Part of a small language model's weights: normalized queries and keys.
Each number is 50 + 12 x the weight over the matrix's rms, rounded and kept within 0 to 99. Layers, rows and columns count from 0.

# layer 5 MLP up, 640x256, rms 0.0668, rows 401-472, columns 128-159
19 58 52 31 52 36 59 47 52 45 70 49 49 50 51 43 56 51 45 53 62 66 22 27 43 55 43 53 51 28 52 66
32 38 41 40 55 75 38 59 53 60 48 57 45 62 74 73 63 49 52 65 77 35 19 70 59 62 48 60 44 28 49 57
66 51 68 44 29 33 51 37 41 44 75 39 49 36 56 49 70 29 67 56 38 61 41 65 28 70 68 55 61 41 64 55
64 54 56 39 57 50 48 58 44 64 48 52 52 38 48 55 76 45 35 64 43 42 38 34 51 66 57 51 55 42 68 66
43 75 61 59 53 29 29 64 33 59 29 29 59 37 52 41 52 26 52 59 45 50 66 63 43 49 51 62 53 40 70 70
58 54 64 61 50 49 60 55 55 40 34 74 66 41 43 45 57 03 54 50 49 51 35 41 34 59 60 72 65 52 48 62
50 49 38 59 51 31 70 35 50 37 51 57 54 63 56 49 58 42 37 34 59 43 54 49 60 67 51 47 46 52 45 49
40 20 46 52 55 52 63 65 22 56 61 41 51 66 26 42 47 61 64 40 52 40 54 50 62 60 39 29 46 42 63 59
49 49 33 56 35 43 57 57 56 66 49 57 60 48 41 50 57 42 39 38 41 44 42 37 40 44 62 44 57 40 64 59
47 19 61 65 41 13 54 46 28 72 57 54 59 55 60 73 40 50 44 58 38 45 44 47 62 60 50 60 61 52 37 49
37 62 74 58 59 45 55 37 54 60 46 42 57 42 65 35 49 51 09 53 49 70 38 49 46 57 34 40 70 24 32 58
47 47 37 59 50 50 43 57 42 55 54 55 50 41 38 52 61 53 43 41 53 39 38 45 32 32 48 57 65 68 64 33
45 42 50 48 65 47 42 53 73 45 33 37 45 58 44 62 49 66 64 38 58 44 42 46 46 43 67 51 50 49 52 54
46 48 60 60 47 43 33 48 20 40 57 52 57 47 41 32 59 52 61 53 48 60 50 63 64 58 46 52 51 69 61 58
68 42 27 42 36 50 61 51 51 56 28 64 52 52 58 50 51 62 36 60 46 67 52 41 54 60 60 52 32 48 46 35
59 48 44 62 57 45 45 57 48 38 54 50 62 47 56 56 52 57 41 50 50 51 58 35 65 45 50 57 54 52 59 54
46 69 24 42 57 56 49 44 41 28 61 64 60 63 64 32 37 58 23 36 48 43 61 33 40 54 57 43 47 69 50 61
50 51 54 67 38 33 52 28 43 82 33 54 70 27 54 63 54 59 57 22 54 46 58 35 72 49 58 50 52 17 28 28
54 52 45 53 59 70 69 35 77 55 66 55 41 73 40 77 30 59 39 46 42 51 55 47 31 38 50 42 63 74 51 55
44 77 39 61 46 56 51 55 49 48 26 34 61 46 33 55 67 41 55 47 53 42 60 57 82 57 41 43 51 62 63 64
28 51 53 54 60 45 30 57 37 58 32 39 58 54 66 57 49 70 48 68 53 58 78 56 50 58 49 38 52 44 55 42
51 51 43 57 53 52 50 53 52 62 42 47 46 47 61 53 59 49 46 48 40 40 58 54 41 57 48 42 53 48 31 51
48 47 57 48 63 55 37 59 49 25 50 47 54 64 32 50 29 51 33 29 69 41 51 59 47 53 55 48 32 59 55 58
62 37 34 46 34 53 30 51 31 39 60 30 32 43 62 45 51 53 81 42 46 61 45 53 40 33 30 56 76 48 66 38
56 59 51 50 63 57 51 48 64 28 58 44 67 34 46 49 58 49 64 51 64 60 46 74 50 41 64 23 61 62 47 35
45 20 47 89 21 04 64 58 47 44 60 49 55 60 75 37 42 54 67 58 44 47 49 52 56 37 47 60 76 58 58 65
52 52 35 38 58 46 38 58 48 52 67 35 38 54 33 53 38 42 38 27 47 49 54 36 52 37 61 26 41 58 58 30
39 67 55 49 34 41 44 74 48 41 44 37 39 40 64 62 42 22 42 38 42 58 40 60 25 41 41 38 64 58 86 48
39 45 56 42 41 73 45 63 61 72 46 29 45 39 48 53 66 64 37 41 54 57 61 39 60 61 40 66 52 43 59 54
58 30 55 59 68 61 63 47 45 49 64 58 57 56 47 59 54 56 52 55 56 39 52 63 45 46 56 62 46 52 59 42
33 61 51 24 44 49 80 47 25 40 51 71 47 74 59 48 66 57 39 52 65 69 55 65 73 47 49 49 59 77 57 53
56 48 56 43 52 53 70 41 45 32 47 65 41 50 58 41 56 44 43 61 41 51 59 72 32 48 52 51 50 52 48 47
47 75 72 47 51 52 55 44 38 58 60 58 44 45 63 45 51 60 31 51 37 52 58 38 57 53 56 53 54 61 63 57
43 46 43 47 58 60 54 44 63 56 45 54 62 70 48 43 60 50 62 29 46 43 46 50 30 57 52 62 45 62 32 51
69 38 36 41 49 49 65 49 19 52 72 44 47 49 36 27 65 33 46 54 56 63 50 42 51 55 50 41 35 40 35 38
57 48 40 53 31 43 55 53 31 48 60 45 39 50 44 55 67 58 38 46 51 41 45 39 68 44 36 42 59 25 35 43
46 25 74 79 63 55 56 43 65 40 62 37 35 49 66 53 32 39 68 58 43 45 54 49 49 52 67 55 57 37 37 49
50 46 62 61 42 66 45 63 61 44 51 56 32 59 39 37 30 09 49 45 47 57 66 49 48 50 77 52 29 55 42 36
38 51 59 67 44 40 57 39 55 61 75 42 52 48 80 79 52 52 60 64 34 44 60 44 59 62 46 62 45 47 43 62
55 37 65 11 63 62 53 50 51 59 53 88 59 63 19 60 43 29 66 23 70 53 27 52 59 54 46 99 25 50 61 49
35 29 34 70 41 43 43 46 46 88 47 67 66 43 67 63 63 56 89 61 28 27 39 38 67 49 54 82 61 50 36 39
69 62 59 55 56 60 51 34 59 69 61 29 48 47 63 44 54 55 42 52 45 47 60 28 43 27 68 60 51 34 25 57
55 53 51 57 58 43 60 47 52 40 48 42 51 41 54 56 63 41 46 55 48 47 58 55 53 48 50 50 69 40 52 52
62 65 38 56 37 62 43 51 52 50 50 40 40 76 39 53 58 46 34 32 49 47 44 41 46 46 48 38 52 43 54 56
38 39 44 47 49 68 61 48 68 43 32 61 46 50 64 40 52 42 61 64 51 76 70 58 41 56 37 27 55 58 75 54
51 59 32 47 43 47 70 53 59 50 34 50 49 20 41 72 73 47 57 56 22 42 37 52 57 35 50 34 71 25 42 38
45 52 53 56 48 35 55 44 47 52 62 53 55 56 59 69 47 43 40 60 53 49 47 47 70 43 53 53 63 60 56 49
42 59 47 19 28 80 67 49 54 40 44 74 63 41 59 38 59 64 38 84 60 24 36 57 34 55 93 14 72 34 67 19
56 62 39 64 40 44 49 48 50 48 49 55 62 54 60 56 59 50 45 45 24 53 39 55 59 50 54 49 62 56 42 54
50 50 43 69 43 46 62 57 56 39 52 49 42 37 67 44 59 47 52 39 27 68 48 56 57 37 56 49 62 46 67 52
36 61 53 24 37 59 77 53 55 56 24 40 76 50 35 60 54 26 52 48 50 42 48 62 71 34 48 65 64 52 22 58
89 21 53 47 50 53 68 35 68 61 28 67 47 65 50 65 51 36 50 35 76 38 75 48 49 42 73 41 55 38 47 68
47 68 47 46 57 43 52 44 46 50 52 46 40 54 47 45 62 57 48 53 42 40 49 46 58 63 44 40 48 47 44 52
49 45 60 65 45 49 57 44 38 53 66 39 33 38 55 57 50 54 53 65 56 50 30 50 42 59 80 49 74 51 57 35
57 68 44 53 65 34 64 44 55 32 57 62 60 62 23 57 52 53 69 43 53 50 30 61 49 76 55 43 58 49 28 68
34 38 81 81 73 47 30 55 59 49 25 66 30 27 70 34 56 44 26 53 71 53 54 43 60 66 45 55 61 51 44 86
84 48 54 50 20 11 46 20 40 38 39 64 20 27 06 54 55 78 50 46 72 63 58 53 28 29 49 43 39 62 60 46
49 66 28 56 46 49 46 58 43 49 70 62 42 80 35 37 58 46 73 67 36 57 44 60 40 24 61 34 60 52 46 55
43 35 72 48 49 45 54 47 41 31 46 56 57 32 70 54 52 33 47 57 42 57 56 64 46 42 55 44 52 46 47 49
46 36 51 61 35 50 50 59 40 54 51 24 66 46 50 69 57 51 61 56 50 42 40 68 53 46 43 63 59 54 41 33
60 48 47 36 73 52 55 50 62 40 38 64 33 69 47 42 53 40 49 35 32 63 75 34 61 45 60 49 46 49 43 67
42 53 39 54 40 50 75 39 42 42 73 35 62 56 54 53 43 47 58 62 56 59 32 60 41 48 31 37 55 68 57 43
40 38 69 51 33 30 52 52 40 66 54 63 53 44 47 63 57 48 53 56 46 59 52 67 82 47 37 33 52 64 55 40
53 57 60 48 64 78 31 50 57 51 70 55 38 59 42 63 19 29 64 46 45 35 51 45 57 67 75 49 51 40 29 42
29 51 47 29 73 32 49 53 37 57 61 60 66 74 58 35 44 58 54 46 42 80 52 26 62 57 52 34 23 66 65 58
62 54 67 59 57 36 48 65 41 48 37 50 37 45 69 32 61 31 33 60 43 40 62 46 60 45 60 60 45 25 47 53
48 52 65 67 56 58 47 33 47 39 51 47 64 52 56 53 57 47 56 64 44 85 45 40 60 61 34 59 51 63 47 53
53 51 54 53 64 49 36 52 47 46 57 61 37 49 74 50 42 40 47 57 52 38 47 56 51 57 56 46 41 42 40 32
60 38 53 41 61 44 40 63 48 71 41 45 41 15 62 58 52 54 51 52 36 63 35 42 25 57 52 59 45 64 67 31
41 43 47 71 62 34 50 47 50 57 36 36 68 45 49 51 49 34 52 56 57 39 52 43 61 62 47 47 40 45 42 46
74 46 34 51 79 51 12 38 47 39 54 33 80 24 50 22 48 46 48 63 28 53 53 39 40 56 54 63 50 49 40 40
48 58 63 58 43 39 28 52 43 30 30 70 39 44 37 43 53 49 25 57 62 51 44 49 71 67 53 56 44 50 48 45
# layer 5 MLP down (transposed), 640x256, rms 0.0648, rows 401-471, columns 128-159
69 46 57 79 42 70 53 58 58 55 42 35 41 51 51 53 37 36 48 46 32 51 68 66 40 38 57 64 66 47 52 48
31 32 38 36 44 80 43 91 59 75 59 57 51 70 75 77 67 47 55 63 78 43 20 66 67 59 33 71 32 31 43 59
60 49 52 83 32 51 48 65 50 40 85 39 50 48 72 62 45 36 74 64 40 44 46 36 23 71 41 23 72 72 69 37
64 55 59 52 35 50 52 70 58 52 51 49 64 54 35 48 66 49 41 38 65 57 47 60 67 64 63 19 50 50 70 56
32 49 71 64 65 48 62 48 35 67 39 55 60 51 52 62 75 29 60 30 32 21 53 61 51 42 44 53 53 47 82 60
21 27 61 44 57 24 68 69 49 49 42 61 53 42 80 46 60 29 41 50 63 33 39 31 42 34 21 62 49 37 86 53
55 44 54 58 31 47 49 45 53 38 58 51 40 40 45 48 43 49 34 53 57 38 54 48 55 51 52 60 56 47 36 41
46 35 63 65 51 54 70 56 35 63 54 63 68 30 24 33 53 60 49 41 47 45 47 44 59 75 27 43 61 36 64 62
50 59 38 59 49 44 42 48 44 68 40 49 60 41 63 53 50 49 51 52 53 40 46 34 53 52 74 54 58 46 45 50
40 33 76 73 49 33 74 66 48 58 53 52 68 48 73 53 46 41 46 66 43 51 44 48 44 57 66 46 52 49 31 54
47 70 53 49 56 48 55 18 50 46 46 40 45 44 44 51 50 51 17 65 52 72 29 52 43 51 32 49 60 39 26 60
47 44 34 57 57 48 52 38 55 53 58 52 51 41 42 47 49 55 50 39 58 49 29 48 44 40 42 54 63 61 53 42
55 43 54 53 43 71 47 21 59 41 58 63 35 43 38 26 33 68 49 60 52 57 37 48 58 65 70 48 59 38 38 41
39 44 58 55 56 27 36 50 33 40 64 46 47 51 44 43 74 49 44 67 60 66 63 67 57 44 19 48 53 57 36 76
55 51 50 45 37 75 40 44 67 51 48 56 53 59 42 63 38 57 58 61 63 51 56 36 29 70 87 44 45 59 50 50
47 54 39 61 42 44 47 47 49 53 48 61 59 50 66 60 55 53 45 48 40 53 60 43 64 38 45 52 67 53 59 45
34 51 56 68 64 23 62 83 28 45 56 38 39 67 58 31 59 47 37 49 72 47 66 53 61 52 50 62 45 19 46 69
38 44 57 59 61 56 40 77 42 51 42 38 50 78 43 53 37 39 47 68 50 43 54 59 42 53 34 58 61 56 73 79
64 69 60 33 20 43 47 41 57 45 32 59 38 35 69 60 50 71 45 48 40 55 46 67 56 18 58 60 52 39 66 44
38 53 58 61 58 43 50 57 51 48 60 53 79 41 55 47 68 32 58 30 11 47 46 42 42 52 25 54 56 46 49 55
36 40 51 62 55 48 30 69 51 57 38 52 57 42 50 63 55 67 40 68 68 55 73 44 59 58 58 30 50 61 51 40
54 38 45 55 54 37 44 44 39 53 51 44 58 37 46 54 58 57 35 54 52 57 43 51 39 51 64 24 51 45 43 48
45 55 62 45 86 77 58 52 52 37 41 42 54 64 39 37 25 33 27 57 59 53 52 63 38 52 49 64 30 53 55 83
42 46 70 49 68 39 63 25 70 61 48 74 50 57 44 64 44 46 32 71 53 58 46 38 66 73 75 43 39 46 54 41
54 37 52 56 35 33 34 61 13 59 37 51 37 43 69 42 45 62 43 62 52 53 59 33 46 65 34 77 40 42 48 61
45 17 42 92 24 06 58 50 45 46 53 51 44 60 74 37 39 62 58 48 49 39 43 60 43 32 50 38 89 59 57 56
47 53 38 62 51 56 57 71 36 50 44 58 76 60 42 50 58 46 71 31 43 66 51 39 57 40 64 58 56 72 46 50
18 60 56 54 49 41 45 56 62 62 35 53 61 49 69 71 51 30 53 53 39 46 37 47 57 39 33 36 39 64 38 59
61 57 60 45 39 61 45 67 49 64 45 40 56 30 60 51 46 46 42 28 63 39 40 57 54 69 49 74 53 44 66 56
66 37 58 48 50 44 43 52 39 69 43 46 32 43 51 53 43 71 40 54 62 28 49 62 53 32 60 43 32 44 47 46
39 38 46 39 48 51 84 33 44 45 37 66 51 73 55 44 67 60 51 57 55 59 61 78 58 46 77 60 48 79 81 53
51 41 51 53 60 35 57 45 51 50 40 54 35 52 41 39 57 48 44 49 47 61 53 53 43 54 37 69 38 54 57 61
49 57 53 56 51 64 56 69 64 45 53 55 43 59 47 34 64 40 25 52 36 48 68 42 51 53 41 60 37 53 48 43
51 50 50 67 55 43 69 44 45 45 52 58 30 35 48 62 45 38 51 52 50 72 55 45 68 45 50 45 54 34 79 43
33 44 40 69 59 21 41 39 51 72 45 60 72 36 57 43 53 80 57 44 48 55 56 35 51 68 30 35 29 42 49 53
62 47 36 57 49 42 45 44 30 27 51 40 40 35 23 46 58 69 43 62 71 51 53 51 63 32 32 62 54 27 34 49
58 42 80 99 47 37 53 51 58 18 30 47 61 49 28 60 24 65 68 57 33 70 59 35 27 49 51 53 84 42 43 58
44 65 42 62 30 37 51 40 49 50 41 53 62 29 34 44 39 56 38 67 74 55 54 62 47 62 51 46 54 28 60 38
47 43 51 73 50 37 50 40 61 54 78 44 54 59 76 69 55 59 45 67 30 41 50 47 57 54 45 52 49 40 40 65
46 33 58 19 51 47 30 55 50 49 61 72 46 49 00 82 46 22 61 30 52 52 09 45 74 43 39 78 36 49 57 65
54 27 59 68 45 53 56 71 60 43 61 35 48 43 53 62 48 53 61 76 41 59 59 28 48 34 63 61 66 38 36 55
75 72 55 59 62 68 59 51 61 55 39 56 35 24 62 51 50 56 43 29 54 39 39 38 35 23 73 63 45 42 41 52
45 49 47 60 46 46 48 41 39 58 56 55 44 52 53 47 61 45 48 56 41 53 57 52 49 51 58 51 57 42 54 57
67 46 27 52 53 64 41 28 76 53 46 50 62 60 59 57 49 57 54 49 50 45 51 64 19 50 46 44 31 63 56 40
58 66 52 53 57 41 34 44 47 71 59 29 49 48 34 43 32 59 04 49 70 25 33 55 49 45 53 62 57 54 49 43
70 50 44 45 53 53 72 42 61 58 27 46 55 35 58 71 53 47 57 50 17 39 41 44 67 45 53 36 76 28 51 47
34 56 57 42 50 45 53 32 56 44 60 48 49 55 54 83 51 55 44 64 63 43 49 46 64 44 56 38 56 52 55 53
62 40 54 69 58 44 27 38 62 30 59 33 44 44 45 40 32 66 42 36 43 64 34 40 40 35 53 54 49 67 30 74
56 57 25 55 46 55 42 64 55 36 50 43 57 66 55 44 51 60 59 50 21 59 49 49 64 47 54 40 57 44 37 71
52 52 44 68 51 48 62 48 53 38 51 43 37 41 61 35 52 53 50 43 27 54 55 51 59 29 58 41 60 50 69 53
41 55 25 19 59 70 48 66 45 79 43 45 62 66 44 56 62 57 75 38 67 48 40 59 67 27 38 46 47 87 50 55
49 24 38 58 48 28 55 41 65 53 36 47 47 65 53 70 43 46 37 47 46 27 42 44 47 36 53 37 47 45 35 60
45 61 41 41 45 51 58 53 46 35 55 52 31 49 50 37 54 49 54 53 43 61 52 50 45 58 59 61 50 49 45 36
62 59 75 53 41 49 48 63 53 52 50 40 43 37 39 50 42 66 57 69 46 49 58 48 46 70 53 36 51 53 63 29
23 36 52 56 55 41 50 47 60 34 67 76 44 76 25 43 32 21 78 57 38 29 28 59 62 48 56 34 57 52 63 63
42 46 60 75 46 35 40 20 65 55 45 55 39 26 62 52 41 36 50 48 57 53 65 43 56 58 33 65 62 53 57 73
21 56 41 46 77 87 54 88 59 65 59 40 90 48 97 45 46 17 52 62 32 30 38 50 74 72 48 56 63 44 36 47
53 60 39 53 36 50 63 24 55 49 44 56 42 34 44 61 64 70 56 56 32 48 38 45 42 40 60 41 44 72 44 49
60 58 38 42 43 44 38 53 44 52 58 56 50 58 55 49 49 66 54 67 33 48 40 45 57 49 53 57 55 40 61 50
80 61 53 64 60 60 62 56 41 49 42 52 56 64 51 28 62 53 33 46 52 49 50 42 40 61 45 38 40 48 52 57
63 50 40 33 71 50 36 49 55 41 54 62 44 60 52 34 51 49 48 43 30 66 70 28 52 46 60 56 48 55 35 58
45 46 61 51 37 46 55 49 37 70 45 30 45 41 55 57 49 48 58 68 36 55 45 66 77 46 47 36 28 65 46 59
38 64 59 63 44 38 48 52 57 58 55 51 62 47 48 59 35 47 65 43 49 65 50 67 79 42 27 30 58 53 64 42
46 45 60 57 66 41 56 52 47 41 72 47 60 48 50 57 46 59 66 54 42 66 56 35 53 57 41 54 78 67 58 50
46 53 48 37 60 56 68 44 36 45 46 48 86 63 55 50 51 51 82 57 44 85 62 30 65 63 61 61 47 71 77 48
44 61 62 70 57 29 47 66 43 35 33 52 42 36 71 54 38 25 38 58 60 39 57 51 44 64 54 55 57 18 46 50
35 46 73 59 51 44 32 75 37 52 48 62 37 55 46 55 46 42 44 51 62 25 65 30 46 54 44 68 29 53 51 56
62 57 40 51 68 48 46 57 71 31 69 57 38 52 62 50 51 46 38 39 47 40 41 55 59 61 51 56 42 46 44 48
47 26 50 33 70 42 33 43 37 80 55 63 44 36 70 65 49 61 51 53 30 57 34 34 21 48 68 32 45 58 73 19
28 45 22 49 34 56 54 63 55 47 35 32 39 45 45 84 54 23 64 52 30 67 84 29 37 47 69 31 56 39 53 43
38 52 70 44 36 61 91 67 58 50 37 70 32 90 39 85 43 53 58 42 65 54 50 61 60 44 58 36 63 53 67 55
# layer 5 MLP gate, 640x256, rms 0.0693, rows 402-472, columns 128-159
49 63 56 40 59 39 46 62 31 73 41 40 41 50 42 41 72 57 66 47 48 57 67 61 54 31 20 57 28 47 60 44
47 38 52 52 55 49 77 29 67 24 50 70 52 35 54 56 48 29 58 50 56 30 74 52 51 48 52 49 57 46 34 62
52 74 58 30 44 52 52 53 36 42 56 49 40 42 48 37 59 47 32 40 56 45 55 43 58 38 45 56 64 46 73 45
26 34 46 59 60 60 63 48 37 56 60 66 46 54 57 58 52 46 58 38 34 38 43 51 70 31 39 51 56 51 45 49
33 49 68 35 97 35 58 46 51 42 60 23 44 15 66 50 54 43 44 52 77 26 63 38 44 33 51 45 39 48 61 44
59 35 46 54 62 49 64 32 65 48 42 70 58 83 48 63 43 42 47 49 52 66 66 55 40 59 51 42 42 51 50 47
28 59 62 59 46 35 55 47 53 53 35 53 68 29 50 41 64 32 42 58 48 45 51 29 51 55 45 50 65 30 49 48
57 43 54 53 57 62 69 52 58 47 43 65 53 59 54 39 54 50 62 58 56 66 55 47 39 51 53 52 44 56 42 53
40 70 55 60 63 49 62 52 58 46 39 61 67 52 71 38 59 45 68 59 36 56 55 43 44 56 52 37 55 51 29 69
28 47 65 71 55 53 47 45 32 71 45 63 65 48 58 49 59 49 40 79 45 53 47 46 46 56 41 33 84 50 54 47
50 30 52 48 41 53 49 60 60 54 49 59 44 40 53 43 54 55 56 52 39 53 40 63 46 59 49 63 55 54 45 57
42 50 43 48 63 35 40 60 51 59 43 27 51 61 59 73 59 47 63 46 46 47 57 47 48 34 40 56 46 51 53 56
37 56 59 45 61 44 49 64 45 56 57 30 35 47 59 78 62 51 37 58 57 63 73 44 42 37 30 62 48 52 50 58
43 41 41 56 59 41 58 56 35 56 36 58 57 37 61 28 44 45 41 60 44 58 46 52 68 38 24 62 38 34 44 41
45 58 47 58 39 36 44 44 48 56 54 50 51 39 56 58 53 56 47 41 54 61 71 64 50 45 46 49 63 47 47 25
64 40 35 38 39 86 59 74 57 49 37 46 59 33 67 69 34 43 48 43 37 64 45 49 43 36 47 39 56 73 41 50
32 39 56 47 45 67 44 73 39 39 44 32 50 67 48 41 41 33 48 78 58 31 65 54 43 57 38 58 66 48 67 87
36 38 39 68 64 52 57 47 48 65 72 40 60 81 30 48 54 40 43 52 57 32 55 23 41 75 33 42 49 69 46 53
28 29 60 53 67 40 44 60 28 52 72 53 71 46 78 46 54 22 63 51 05 57 39 28 45 40 31 59 53 30 39 48
62 49 51 61 65 61 18 51 53 57 65 59 47 52 36 54 50 57 58 51 50 68 59 56 54 43 54 43 31 52 39 62
57 35 51 58 46 46 47 49 47 62 41 51 48 26 60 59 39 51 49 52 55 59 53 60 46 49 51 44 58 36 55 47
43 18 46 74 36 27 36 61 49 39 32 55 79 36 55 60 49 53 51 53 34 64 54 58 59 39 51 51 47 55 59 45
48 41 46 47 51 47 60 56 61 64 28 39 49 80 35 72 46 47 43 54 37 36 50 43 54 50 51 28 52 53 56 43
41 61 51 50 57 75 60 47 51 44 54 54 61 64 40 70 33 51 46 53 51 58 40 40 49 46 51 34 60 47 45 51
46 74 41 70 45 66 62 44 46 52 41 45 61 50 37 61 46 50 55 72 48 50 72 82 23 61 35 68 56 46 71 60
60 48 53 61 53 46 28 49 45 62 43 42 41 24 68 64 56 55 38 54 63 61 41 56 55 60 42 55 44 22 37 50
31 45 46 63 53 50 56 42 49 70 55 58 75 64 55 51 61 48 67 56 57 47 58 39 82 49 50 47 33 54 27 58
59 31 58 46 61 44 66 54 72 55 41 51 53 54 47 54 59 54 75 43 49 49 59 63 53 70 53 59 55 49 40 50
41 63 55 41 50 40 25 46 25 66 52 50 37 50 57 50 42 87 46 50 71 60 51 59 59 30 38 38 36 35 35 47
75 23 39 55 61 45 23 51 53 73 47 51 53 28 44 44 58 48 40 64 32 41 54 59 29 44 60 75 55 30 61 42
42 46 41 62 44 29 56 64 43 59 45 47 60 56 22 34 66 48 51 35 62 42 50 44 54 53 49 56 42 59 61 67
50 22 52 48 51 64 55 57 55 47 59 58 47 55 49 47 49 43 64 34 45 76 57 32 54 44 30 64 24 55 35 57
38 45 65 51 53 49 76 46 70 46 36 50 42 42 41 52 60 31 64 68 52 57 43 41 63 32 81 51 69 47 57 42
36 49 66 75 50 30 39 57 59 86 31 49 62 49 66 61 45 72 67 43 34 35 63 46 40 51 34 49 44 53 57 66
50 45 75 68 53 33 46 54 46 53 55 57 50 38 59 55 45 51 88 25 45 63 44 44 54 37 16 74 91 31 53 55
53 37 72 47 73 60 41 51 60 70 41 47 43 59 72 62 52 30 65 55 39 34 49 50 77 51 40 50 50 41 35 41
48 39 60 69 69 55 65 51 55 49 53 53 41 65 47 39 41 19 63 46 48 69 52 36 54 31 67 49 42 64 33 61
36 60 71 54 37 55 48 57 46 39 47 60 45 45 55 54 67 53 51 54 49 66 51 44 56 43 30 72 58 59 65 58
27 67 21 82 58 46 35 57 37 62 50 21 49 34 37 57 52 52 34 34 41 42 49 52 81 25 25 23 75 41 26 54
55 34 46 62 62 54 33 61 47 64 52 61 62 22 68 61 51 58 71 56 51 27 37 46 59 32 54 72 40 30 40 60
49 40 68 57 55 46 47 43 33 81 71 32 72 63 47 35 59 52 64 56 58 56 72 39 73 53 42 31 49 43 43 63
43 48 50 51 55 53 42 60 49 49 60 44 48 52 48 51 40 37 57 42 46 40 55 50 60 48 46 49 30 41 46 42
63 39 45 45 43 59 49 58 34 41 66 65 45 40 48 54 47 64 79 53 52 46 52 65 51 32 48 59 42 36 62 44
42 48 38 75 53 49 37 43 55 69 54 15 44 43 53 52 51 45 23 71 52 34 58 56 41 57 42 52 67 42 41 55
52 30 35 56 46 59 64 50 62 34 47 40 61 33 51 62 49 42 57 38 33 51 54 75 56 39 37 46 31 47 34 41
56 49 49 74 31 58 38 53 57 61 36 42 36 42 32 40 36 47 58 30 31 60 59 62 53 39 43 49 58 51 47 49
30 53 46 31 41 64 65 58 36 73 37 81 64 53 61 55 64 38 58 73 57 23 67 63 51 67 51 41 56 30 71 28
60 52 34 32 45 54 56 49 49 52 48 54 50 59 45 78 51 70 52 47 42 59 61 65 58 47 44 56 55 47 50 44
42 50 35 55 55 39 56 44 62 49 61 52 51 53 48 48 56 47 59 53 50 54 42 44 52 53 45 53 46 54 53 47
51 49 27 41 50 39 29 56 54 63 51 56 49 32 57 31 61 66 76 53 54 64 46 34 33 56 42 40 38 59 60 52
68 44 64 33 51 66 46 39 53 55 43 65 53 50 34 51 59 30 50 59 73 63 82 38 63 69 55 49 56 56 57 51
51 48 47 42 49 58 46 56 49 45 59 50 53 41 50 33 43 49 63 38 45 49 58 55 41 51 45 66 40 44 54 53
23 52 23 56 70 42 59 30 23 72 59 51 49 60 67 63 52 41 48 40 47 58 33 62 51 06 42 49 57 37 52 51
60 46 62 35 37 49 46 58 43 69 34 45 45 38 61 32 52 37 36 57 62 57 49 57 44 44 40 55 34 37 54 35
31 52 71 60 51 48 42 32 49 56 28 64 55 23 68 30 53 47 41 44 55 43 60 57 78 75 27 67 49 60 33 69
64 39 73 36 38 48 36 32 76 48 48 54 31 33 59 73 57 53 24 60 69 34 49 37 45 42 73 30 63 42 35 51
58 55 44 50 70 56 38 53 34 40 77 68 45 87 45 35 47 23 61 60 46 62 52 57 53 48 51 56 65 33 61 54
53 59 47 36 42 35 41 44 37 59 56 43 46 58 62 33 51 68 60 70 59 47 37 38 57 41 51 56 57 42 68 55
48 59 53 55 58 57 73 53 51 35 42 41 53 64 53 45 52 46 36 63 45 43 53 42 45 48 49 46 46 59 50 59
52 41 60 67 54 33 57 54 51 63 42 49 61 65 62 68 44 54 55 49 53 55 67 48 46 60 41 53 77 49 46 50
51 46 69 56 56 36 38 57 47 96 27 51 48 65 61 65 54 47 60 54 38 60 67 57 72 43 54 48 25 48 47 56
48 62 48 60 74 44 46 58 41 57 47 34 42 60 48 28 38 56 58 52 38 52 58 62 59 55 24 44 47 75 65 66
56 41 28 30 40 44 23 63 19 48 46 43 19 55 54 54 47 58 37 26 78 68 44 67 45 40 34 64 36 48 74 59
52 52 45 51 26 66 53 49 47 56 25 17 71 42 41 63 57 28 65 61 54 52 64 55 54 41 35 80 66 42 57 34
38 23 74 57 51 46 61 51 47 40 36 52 47 39 54 59 47 28 62 72 47 37 61 65 68 65 51 47 56 46 48 43
34 47 71 48 55 38 40 72 41 53 53 68 24 55 38 62 53 50 40 53 72 21 66 37 44 46 49 57 27 60 60 57
54 50 47 61 60 43 43 54 67 63 46 61 48 40 74 50 41 37 50 47 52 46 52 61 59 47 46 63 56 52 54 37
49 57 45 45 58 70 62 45 59 55 39 68 35 55 70 46 41 53 57 54 41 74 58 63 61 62 37 50 30 53 65 70
34 44 26 48 44 61 42 52 52 78 33 45 60 42 43 74 35 36 71 55 36 52 69 52 36 26 61 36 47 52 51 44
56 38 60 44 32 57 60 33 76 42 55 62 30 41 58 45 43 48 15 33 48 19 47 40 24 66 69 41 72 36 28 39
52 33 62 55 36 52 48 43 41 72 35 67 51 57 23 38 53 50 79 59 54 57 67 69 40 63 45 53 57 48 44 57